From a checkpoint of a small transformer trained on Wikipedia.
Training: a variant of Muon for these matrices, 1007M tokens, 7683 steps.
Each number is 128 + 24 x the weight over its row's rms, rounded and kept within 0 to 255. Layers, rows and columns count from 0. The size above them is the row's rms in percent of the matrix's.

# layer 5 MLP up, 3072x768, rms 0.203, rows 1882-1906, columns 320-383
size [105 100 106 102 100  95 112  98  98  90 107 105  92 102 101  96  92 101  97  94  97  99 101  94  99]
[[114 157 115 118 156  74 118 123  68 130  97 131  94 146 117 119  95 117  88 150 173 118 125 129 146 109 111 148 160 142 139  69 104 100 114 135 159 144 125  97 105 101 142 111 119 159 147 162 150  60  94 116  92  83 141 121 127 149 112 159  93 129  98 108]
 [126 138 122 144 116 126 143 128 111 114 159  95 117 130 133 120 113 137 113 116 131 131 161 108 134 162 154 183 143 130 145 122  58 109 123 129 171 147 130 156 130 121 120 134 177 152 123 165 129 144 111 116 152 170 137 138 158 101 123 112 109 112 124 140]
 [109 120 100 106  83 148 141 133 160 135 106 103 106 169 161  79 122  92 135 140 108 145 114 127 152 117 141 157 127 146  98 159  92 120  65 127 137 122 119 101 144 132 107 111 135 117 115 141 125 130 141 103 152  96 104 148 103 117 148 137 172  95  88 136]
 [131 133 128 118 119 127 165 126 122 129 114 132 104 123 117 121 109 137 105 123  99 179 159 101  89 163 117 131 167 105 158 123 123 156 146 151  96 165 117 143 139 116 117 145 151 124 166 107  87 165 140  93 116 119 145 133 143 146 148  95 120 155 104 106]
 [ 98 159 131 112 185  94 132 128 131 152 155 149 156 127  95 107 157 160 158 134 131 141  94 125  60 113 164 118 141 134 103 129 102 129  90 138 115 136 118 109 154 137 103 127 129 133 124  96 141 119 116 153 154 130 135 154 143 103 119 114 119 144 153 151]
 [115 149 124 123 128  69 174 142 106 142 124 133 113 128 138 108 182 106 106 110 127 120 146 144 158 106 135 118 137 140 108 130 143 134 119 146  99 140 152 127  75 127 122 107 117 154 134 141 129 103 110 126 113 111 134 132 130 175 119 158 166 145 172  99]
 [131 139 113 131 116 102 116 160  96 138 104 167 141 119 131 158 157 108 128 143 109 142 102  88 182 113 160 148 132 136 114 121 113 172 154 132  89 102  65 153 132 113 143 123 109 158 124 128 134 152 101 112 131 114 108 129 123  81 126 138 121 140 140 161]
 [136 135 122 142 119 109 132  86 146 141 100 132 124 121 133 140 170 169 110 108  98 126 133 128  83 159 139 135 134 126  92 127 123 134 115 135 189  96  77 162 158 193  82 138 130 124 109 139 142  84 153 154 111 139 125 149 141 127  76 158 132 138  98 102]
 [185 106 116 155  82 105 129 172 149 139 101 160 191 120 134 148  96 115  79 135 124 129 171 135 116 131 120 132 131 157  97 110 131 160 161 151 114 122 127 190 167 165 132 118 117 145  82 179 106 151 155 119  84 143 150 143 121 139 150 133 133 117 118  97]
 [111 106 127 161 127 114 108 109 112 105 126 133 152  97 147 156 126  84 161  83 108 104  90 146 126 149 141 136 100 137 163 143 145 107 121 139 132 154  99 106 120 128 122  94 122 128  97 155 125 119 125 155 130 108 127 148 157 142 154 163 156 124 131 136]
 [142 130 110 143 139 114 132 152 140 114  96 131 177 146 132 135 171 149 122  80 131 108 130 116 102 101 126  94 155 145 131 145 120 102 119 109 116 106 132 130 132 131 102 110  63 139 113 143 138 132 132 112 179 140 176 117 135 128 109 133 117 161 100 172]
 [172 111 150 141 136 107 145 139 144 101  87 102 124 128 121 178 169 157 126 152 117 153 135 118 136 146 158 136 176 123 147 101 136 106 147  92 164 130 155 127  84 190  97 162 147 165 146 102 127  84 175 140 105 176  97 151 119 128 106 136 132 113 132 142]
 [162 137  88 113 117 138 104  99 139 130 118 132 145 108 141  96 162 179 141 151 119 125 111 136 126  76 133 140 105 122 118 101 157 147 152 113 136 191 132  98 148 102 123 120 142 104  67 136 139 119 153 160 100 139 140 154 126 112 153 118 136 148 143 156]
 [128 109 114 153 118 138 133 159  65 146 119 120 152 133 104 127 158 123 119 115  98 147 122 130 106 127 125 159 136  95 120 134 110 116 120 104 130 102 148 108 103 169 171 147 152 136 101  98 132 112 132 123 165 102 100 123 121 111 128 138 123 118 123 123]
 [105 146 132 100 111  78 136 129 109 142  96 160 138 122 138 110 151 129 157  88 125 120 124 148 107 137 142 114 132 183  86 107 123 177  84 148 123 140  87 112 132 149 128 134 118 147 107 139 140 153 142 163 108 125 119 151 123 126 112 116 134 170 151 120]
 [158 148 179 132 103 116 129 119 128 157 140 116 133 125 162 140 129 103 132 105  84 141 149 146 102 158 112 124 148  63 115  81 131 104 137 127 108 148 111 108 135  73 192 114 172 146 124 162  95 157 140  94 110 160 122 117  97 108 100 147 133 102 141 135]
 [116 101 166 157 101 133 140 130  87 163 127 112 101  83 109 154  73 176 155 111 149 141 142  77 138  96 146 114 130 109 149 135 161 135 136 109 116 122 152 115 141 157 107 124 133 124 137 120 151 122 135 128 119 147 114  91 141 140 122 156 145 127 158 128]
 [109 141 133 138 134 116 138 122 144 142 103 118 125 120 162 150 152 134 128  79  69 130 143 143  97  82 181 142 117 146 107 131 146 101 136 144 140  80 167 107 137 146 127 150 145 106 131 131  96 119 108 129  92 152 144 176 106 133  89 152 128 111 103  48]
 [174 105 135 142 128 131 124 113 162 149 133 238 152 154 123 108 152 128 101 101 185  97 134 117 117 113 106 144 124  82 111 124 120 122  90 147 142 143 104 135  98 170 141 109 114 117 120 103 146 106 101 145 172 117 132 103 118 135 160 125 135 164 155 115]
 [126 134 137 123  99 167 114 164 135 124 136 158 128 157 156 137 114 143 124 116 123  95 123 124 134 133 121 110 121 137  81  80  73 108 146 146 131 104 136 100 183 181 119 159 152 123 109 148 124 122 180  92 170 132 125 126 128 145 149 125 132 125 123 101]
 [148  91 122 109  98 112 132 124 117 156 113 134 154  83 113 150 143 102 108 129 135 131 114  80 138 136 135 162 131 164  98 155 174 170 114 147 116 117 104 166 134 160 102 124 157  94 101  87 141 140 102 155 129 143 127 110 119 137 125 150 132  82 129 126]
 [137 179 149 184 145 157 136 189 117 164 115 128 117 152 129 142 151 127 169 142 136 103 121  85 124 100 130 140 142 100 114 135  46  83 129 131 118 106 161 108 118 150 125 149 124 120 131 155 133 144 150 146 117 185 127 111 118 119 143 108 132 129 139 110]
 [126 136  94 131 116 114  97 126 161 122 114 148 157  93 114 107 147 111  98 162  74 123 122 131 117  98 142 143 125  59 133 135 100 141  88 108 107 143 175 157  88 133 155  94 164 159 123 155 147  69 125 138 108 131  59 104 110 139 137 109 108 156  97 109]
 [108 146 107 161 120 136 137 127 141 134 139 125 142 128 110 116 140 112 124 127 143 117 127 112 123 143 104 135 116  91 118 161 131 162 148 156 150 123  99 177  83 119 109 110 139 101 130 184 133 128  89 155  92 136 135 119  86 128 145 120 121 145 160 138]
 [179 148 113  95 128 151 133 122 137 128  87 144 156 112 115 117 143 121 165 129 110 123 157 118 153 121 103 132 170 132 106 129 123 123 118  89 116 115 120 148 104 127 125 123 181 107 103 136 135  92 152  68 119 129 128 124 138 114 141 158 118 125 141 108]]
# layer 5 MLP down (transposed), 3072x768, rms 0.105, rows 1882-1905, columns 320-383
size [101 103 109 100  97  96 107  99  95  94 105 105  91 101 102  97  90  98  98  92  99 101 101  95]
[[125 173 128 145 151 167 114 118 136  94 134 109 115 132 136 108 140  97 159 122 105 114 134 105 107 146  94  79 112 111 164  94 104 129 120 133 120 113 122 111 119 144 111 131 143 124 106 131 150 119 123 117 108 129 110  97 160 142 104  86 121 104  82 141]
 [131 144 154 116 154 111 168  76 126 142 128 132 116  86 100 122 149 154 130 134 112 118 109 118 182  96 102 174 149 113 170 153 109 158  83 150 142  91  81 180 173 108  77 144 119 119 126 136 116 121 169 131 106 116 133 119 161 102 125  88 153 157 107 147]
 [128 123 152 117 132 138 158  94 157 145  89 144 149 126  92 148 142 154 143  87 136 102  96 109  96 164 146 154 126 127 108 109 101 105 117 153 118 111 111  90 111 110  72 141 124  93  93 134 126  93 168 150  80  83 126 107 127 129 107 183 119  95 173 122]
 [145 128 113  91 133 146  96 125  67 128 179 163 118  90 104 142 132 138 136 118  70 118 103 126 137  83 102 109 113  91 127 155 135 145 153 106  93 135 171 112 113 106 174 170 105 108 139 150 161 119 114 117 141 109 116 110  66 116 151 122 102 131 134 114]
 [111 128  80 126 148 120 125  76 107 113 137  82 104 129 110 123  86 133 119 139 127 143  92 143 176 119 128 134 132 112 156 158 124 131  94 113  98 141  95 145 119 137 156 102 137 116 114 113 120 114 139 138 178 125 129 197  97 126 134 120 117 121 102 156]
 [134  87 114 122 159 149 179 101 151 161 125 130 176 109 108 148 159  99 135 109  86 100 108 105 166 158 156 134 144 169 119 159 172 132  92 175 135 142 134 128 119 144 130 139 181 137  99 147 122 141 157 135 130 116 105 130 131 156 120 112 153 137 201 108]
 [129 111 115 121 135 109  95 176 125 108 107 120 128  94 162 164 156 105 108 114 144 136 116 142 107 141 134  92 110 161 114 149 132 160 112 117 116 124 116 125 132 129 145 170 106 135 148 151 101 146 119 133 102 141 118 157 131 144 159 128  96 174 136 132]
 [126 144 152 122 182 108 153 166 142 153 160 101 145  96 170  91 102 142 110 103 119 136 145 135 122 136 118 122 128 116 162 133 119 132 171 131  85 102  80 111 150 146 138 121 108 160 116 123 110 114 115 176 102 145 106 137 161 130 132  76 142 143 145 147]
 [114 152 105 188 110 114 108 148  99 121 159 143 131 171 121 127 129 170 161 155 136 151 119 184 113 106 123 108 123 150 106 143 117  96 145 115  90 134 128 112  85 142 142  82 149 113 165 118 111 122 102 175 118 119  71 171  91 132 107 153 138 152 142 136]
 [162 126 128 154 121 119 120 159 101 118 109 136 147 150 109 123 143 128 154 153 111 112 126 147 131 131 143 133 105 172 121  91 128 101 142 106 158 170  93 103 200 162 155 111 140 123 143 137 115 135 116  88 146 149 165 116 164 133 110 103 115 147 146 139]
 [166 157  56 160 128 100 104 138  98  92 146 128 133  80 121 193 152 122 136 121  98 141  97  90 130 110 124 107 164 116 159 111 124 136 129 126 138  69 117 110 115 145 109 120 139 121 120 171 123 111 133  94  74 169 106 121 186 119 122 130 135 157 129 151]
 [139 111 100 167 141 134 152 139  98 146 126 114 127  99 106 136 114 100 120 183 172 140 145 145 114 138 106 167 128  86 132  87 117 147 135  86 131 114 131  85 116 120 113 153 158 132 182 123 136 129 112 135  88 163 108  83 121 136 142 146 110 153 111 146]
 [114 111 148 140 114 153 132 124 172  97 149 141 122 177 139 106 126 136 161 114 157  81 103 127 157 108  84 165  86 125 117 143 144  78 124 138 137 113 116 158 154 105 136 156 144 124 136 115 146 145  90 133 134 147 136 140 146 147  80  75 113 130 134 121]
 [123 104 143 132 115 175 138 127 120 149 108 127 161 111 136 145 104 116 134 142 121  96 161 156 127 146 127 124 121 135  92 171  95 107  91 173 110  70 139 120 109 148 129 154 141 146 120 118 101 163 151 104 161  77 114 136 122 137 117 156 140 168 110 129]
 [ 97 135 106 165 129 130 161 138 124 106 145 107 140 119 105 153 107 123 158 105 127 134 152  99 132 128 131 121 112  69  88 127  96 119 137  97 114 137 102 127 126 102 147 121 122 148 113 121 149  79 140 112 110 190 139 150 160 121 136 137 151 109 123 123]
 [158 101 134  81 169 118 133 138 177 122 111 139 157 113  88 130 110 134 130 154 127 111 122 109 120 126 123 144  94  86 132 135 185 109 152 104 153 100 139 122 159  65 129 122 139 137 165 166 109  91 154 117 132 126 139 161 132 135 130 127 133 188 103 152]
 [107 116 167 132 113 118 107 106 163 133 134 130 161 146 123 112 134 148  93 131 137 105 155 146  96 106 154 109 129 130  98 115  96 144 129 153 171 127  99 191 103  85  88 161 100 157 143 106  94 128 142 113 112 114 153 129 111 135 131 123 147 124  98 128]
 [166 115 106 151 163 115 139 110  80 114  75  87 140 130 167 118 155  91 142 140 140  81 128 145  87 159 162 148  78 115 116 133 100  91 143 104 128 147 109 150 134 146 100 113 132 112  93 145 147 111 162 115  99 117 158 120 107 159 133 120 111 113 164  72]
 [155 141 118  91 127 134 107 125 156 169 120 112 120 144 132 134 121  97 134  84 126 148 167  55 118 101 126 131 148 104 148 118  84 123  98 152 134 106 108 111 115 114 170 140 126 148 104 131 124 110 111 106 144  81  94 143  97 106 145 142  75 147 115 126]
 [133 106 119 123  93 102  83 113 149 103 106 124  94 103 119 139 177  95 142 123  80 136  97 113 153 106 135 152 139 151 117 140  75 187 100 126 114 132 120 108  97  96  77 169 127 146 187 168 142 116 140 131 106 149  84 131 147 106 109  85 119 155 160 101]
 [139 140 147 113 132 125 137 122 161  91 123 110 135 157 142 122 137 129 151 127 143  90 110 167 140 139  83 115 125 129 170 132 115 151 143 169 137  93 135 125 119 151 114 148 105 133 152 136 138 110 142 125 130 113 136  84 110 103 136 133 163 141 140 152]
 [130 141 157 137 155 147 133 140 115  75 135 153 130 138 145 123 125 137  90 155 148  99  98 120 137 140 146 128  91 134 124 131 172 133 106 149 104 118 117 139 113 119 126 135 114  61 144 122 146 132 112 162 140 119 114 114 155  66  93 173 104 157 117 103]
 [151 104 130 132 137 131 107 150 122 117 129 160 101  88 162 130  97 148 129 123 103 109 124 152 112 120  91 158 120 157 141 113 107  64 151 117  96 102 147 144 141 130 127 123 135 164 135 141 150 175 169 140 128 106 142 115 131 143  99 102  82 166  78 144]
 [ 98 140 104  83 151 160 118 172 126 128 101 118 145 136 178 139 115 143 111 133 144 131 142 117 130 112 132 127 101 112 111  86 161 137 144 119 110 139 142  97  58 121 129 133 150 122 161 123 148 131 174  73 157 130 149  90 137 137 126 118 139 129 127 133]]